Weights of a small transformer language model: rotary positions.
Each number is 128 + 24 x the weight over its row's rms, rounded and kept within 0 to 255. Layers, rows and columns count from 0. Numbers have three digits each. The size before them is the row's rms in percent of the matrix's.

# layer 7 MLP up, 3072x768, rms 0.0464, rows 2092-2097, columns 0-255
097:121122124111139121102099103097116107162165143147130148103130151155118167133129162105105098088166148100162142156139083125104151077147120126128135127121156122147132133161133143148176167119158139149187135149078116104130144124152130138124098160152166141166144161107122107140099148160113127194124082110172125147102119137106104155128131113051160151116069116095149126148102136171158126156095153132105118121120122116066113106163104146095169121182124117101146088101150121145100119120173114112121130121106093098175124115166143181124110146119170114163108137111153165086085128115159119140105169125132063174154095106144123137120107089125087126104098122100073170162127127143174144108127161091092144093138157140122083154152146133074100109152137151149121150118141132100148140161140118
097:140150145093115136087113115098158146169092126162121127140123120126168134120129125179137117148137146091138080099117126150140104111135165107084085163116108140111125154178129105154152138151135119149163141145148133111116085137138134088157149141176116129133137118156119143161137147134122147154103144144117090143162137105145111128094170147127092142119060140084149154184158158119111111132101140122115107125127141111117162133103154133102120106167127143156123139139123164153157150135133096113192162126123127149150143162147113139118168113128101117112130089119095154097095168083142119161137146116118129138111135145128120125152111130141150163184126094102127102130120103123108110154122121143128115057073137149113089163117086127095090097134146104131157078148122081123128125152143130
098:162118105141143070115126146110124125148081188139130197164154121135126139109102164129155130156134151142119137085094097131152123129108157080119137158121129155122157128138173127153136100112150145145120082112134161098184107131102128084169111124119146093140142150091120163140170126151162128160135146119153126123124095140101132130099145139145119107150162139129155144145097151108171126101114154116146154084101115132129133129161111102130137108151081135112132129107114111111129146145125123137125118120157151129147134119140150123135146165120127132095143111110123109116107148173138129116123136106102136163112112060105142130091144178132090111171112143135133133124096125131134111175153163124098121129116102077150114148129074114100074100134133101189144122137112174156153121139146146
096:144122098126144095127110153134147095131140138133099107102136174116158107118125135145155139083174167116150132123108119155108146123084122108125102111106183152118148142149134142165140111112161125145107140134123141125120147131117164123150099137106131111141159151138124139124106127129126151122161153138126076098132119152105100127093112163092114163103166148084085158152158131117146141177102110120168116090115129113123112122104089114107165110118149136104154136086112091116165149188106100152123121101108149109149113142104124127084152145139138153115117125092098118161109120142154135134152141131084104103112143177137162133106110155095097139128136075143111109142140105122138126204164130156136101097168107071136083120112083097142126131142067108144119123137091149147123159155130114
098:137173102122113121152124117116104113108111123115149142114143101126162142094125099144148112130139149161135147127148112120144124122141126109070122169150141146102095113103155138126139087122170133113139105129144203115110127131161119132126143162171133138148154100156154103162142161138103105133133103111152115131177125124093086144180117112136159151116145161101117145147130142131164116152103142134118115143150144176082165141109098106085124110184159125123125165138135105137156157146134128106159149118096122133108134107128147172146145166161125118127100108085158110143141122175166080118152178137160167108116141094116171165150141120147148140124115118163102115135136150112149157145095109133145097095162142146091101150146147126128125131142113094115134124200185086091144148142154136
108:107166110118092091141123160119151121147131210072138124100150080146133096122083128124157114113147146106123141101143107102117108118174168115105111145110091151124155104149134137177157104134085127162169104115058126180105145153143085138132139110150121129149130157110100113137144137157106092128121128102100121118087087176132113129127083128133104086128105144113170170166068149160145129104071120069086128135139147134097125114089114137135098125173104138151120140166098135130136140133168097092145138146125145083169117172119166099133120141173122107078173133128127142157123137138144144155173118075141148157115145116122155106161134121094165101179115134125093092135123123138098108123129121154165105131145138116126114142124114098146131151095122111104142144157132111118092168077132113
# layer 7 MLP down (transposed), 3072x768, rms 0.0413, rows 2092-2096, columns 0-255
097:135181159156120121140121148156125106129147113151147155128128153112077125137123115141141125167128140159132154129119140141130139154086096108136104183127114139095107165136091159114188139114108078100147137129128123140108086163108155139138082127100159119154105150127136151121108101126121162091093135169104181176133174092115144131155117097140106121140139128157135134110102105144129076100119148108177161152152140076145154106133121132148140100150137123124127091158108108135128127124121142119169141135135102151090144126098118131105176100138156109094075082107132111073123112127095165108151132175119145158142110133135167148151139134160134142129138142149098136081116139133117085154108122142161137141123137139098129112125154105136152144179159148093111191188147116114126134144132120
096:125143151140099119118135136152177103120107166172170104146123164108158148138112114135131126092109115140153149122155147113137142119146107123121108160131084123153131114178101121128122101119108103127172134140165129134136106147131144131144125141137153096099184138158145132141141105149082126138147124124122141124102161099111102142087103148148089140128109099152111119142099135135130142139117100129109117189115132128086118123087161121096156119112158137149129148114175173147148135164132061120124149115144136177157092116130117072096134117113138152114159114127064164134104102087126147130133120127086121127142138165106095122109117122135130137142163125135142124049119168195114128099115177110154128113182079107111096144132115150137127105130091133109112121128141143176103143196149091
099:082132115125097122138114203162109067150134127121144127077143120125132119113162131130151159123181151147193130097106118131144140114181125102090139100123153133090166097108139142129116177127128156112087115122127113098151122102128138107154173132118143126162157138137118145124145110126089134078134111155134126136111146136090120138130107091130105118127114097111139111121146140124135113118127103127112130098133151120145128154103138097150166143124123148102113127145178123154165134137122171089152087107166126148124097132118131101104126164105136141126133159134159097102088131128113109070137112123116097130144053118088085158110161125127103139173131141114088132089173156120156097146135159113133089087114089146125166149153133145113161131131142119167087111148071142165103072111129111
098:113132149124124152130106116090130127130120115120162168111108130134108114141170166099090128128134146104143139102152127142135088176116161102167121140115132102141109123127121136163115162180141137140132136116132116137144148123137106098153125151146132105138107140118157114082117176124063160111123133126112131126135130059125099138138125153114114104164091103116129138109123133126141135136147139171141076123096131096092110108135144144128156142150150136120142133100143115120143105153143128137122147127143133126117157101169138117102123108129169159167138130129198120164160086120097063095144113147123132077171103103123158125117123142140132138074133131113164127142122101120129121113097155135124086168128104130131084131082140124100158138096101188096133127135121129119141139143155118
098:130096137145113127110133151123074137121123089082134143116152139127121100141110073143126119121141184166108145118127131111096145137126149147167126133080102122078163152122162134167166110119107158141077151104104082159115138162106145147127115138100137115075123143134161097120200119070146124122110150122125140147131115139133119100109132145160114142090154152193112158102109117159122141170146198101120125152165075135149127123118162103126111152135117155148132151131126118128133129121108127098079101164164154141151115096185114142115145143084144129162140162102140127110055116096129134138134144124148117140132143150128156138090159106087140101158116178111138076164116128125161118124128140115084123103156123120123134139131094129118146140135147125127117117091112153131102131115145152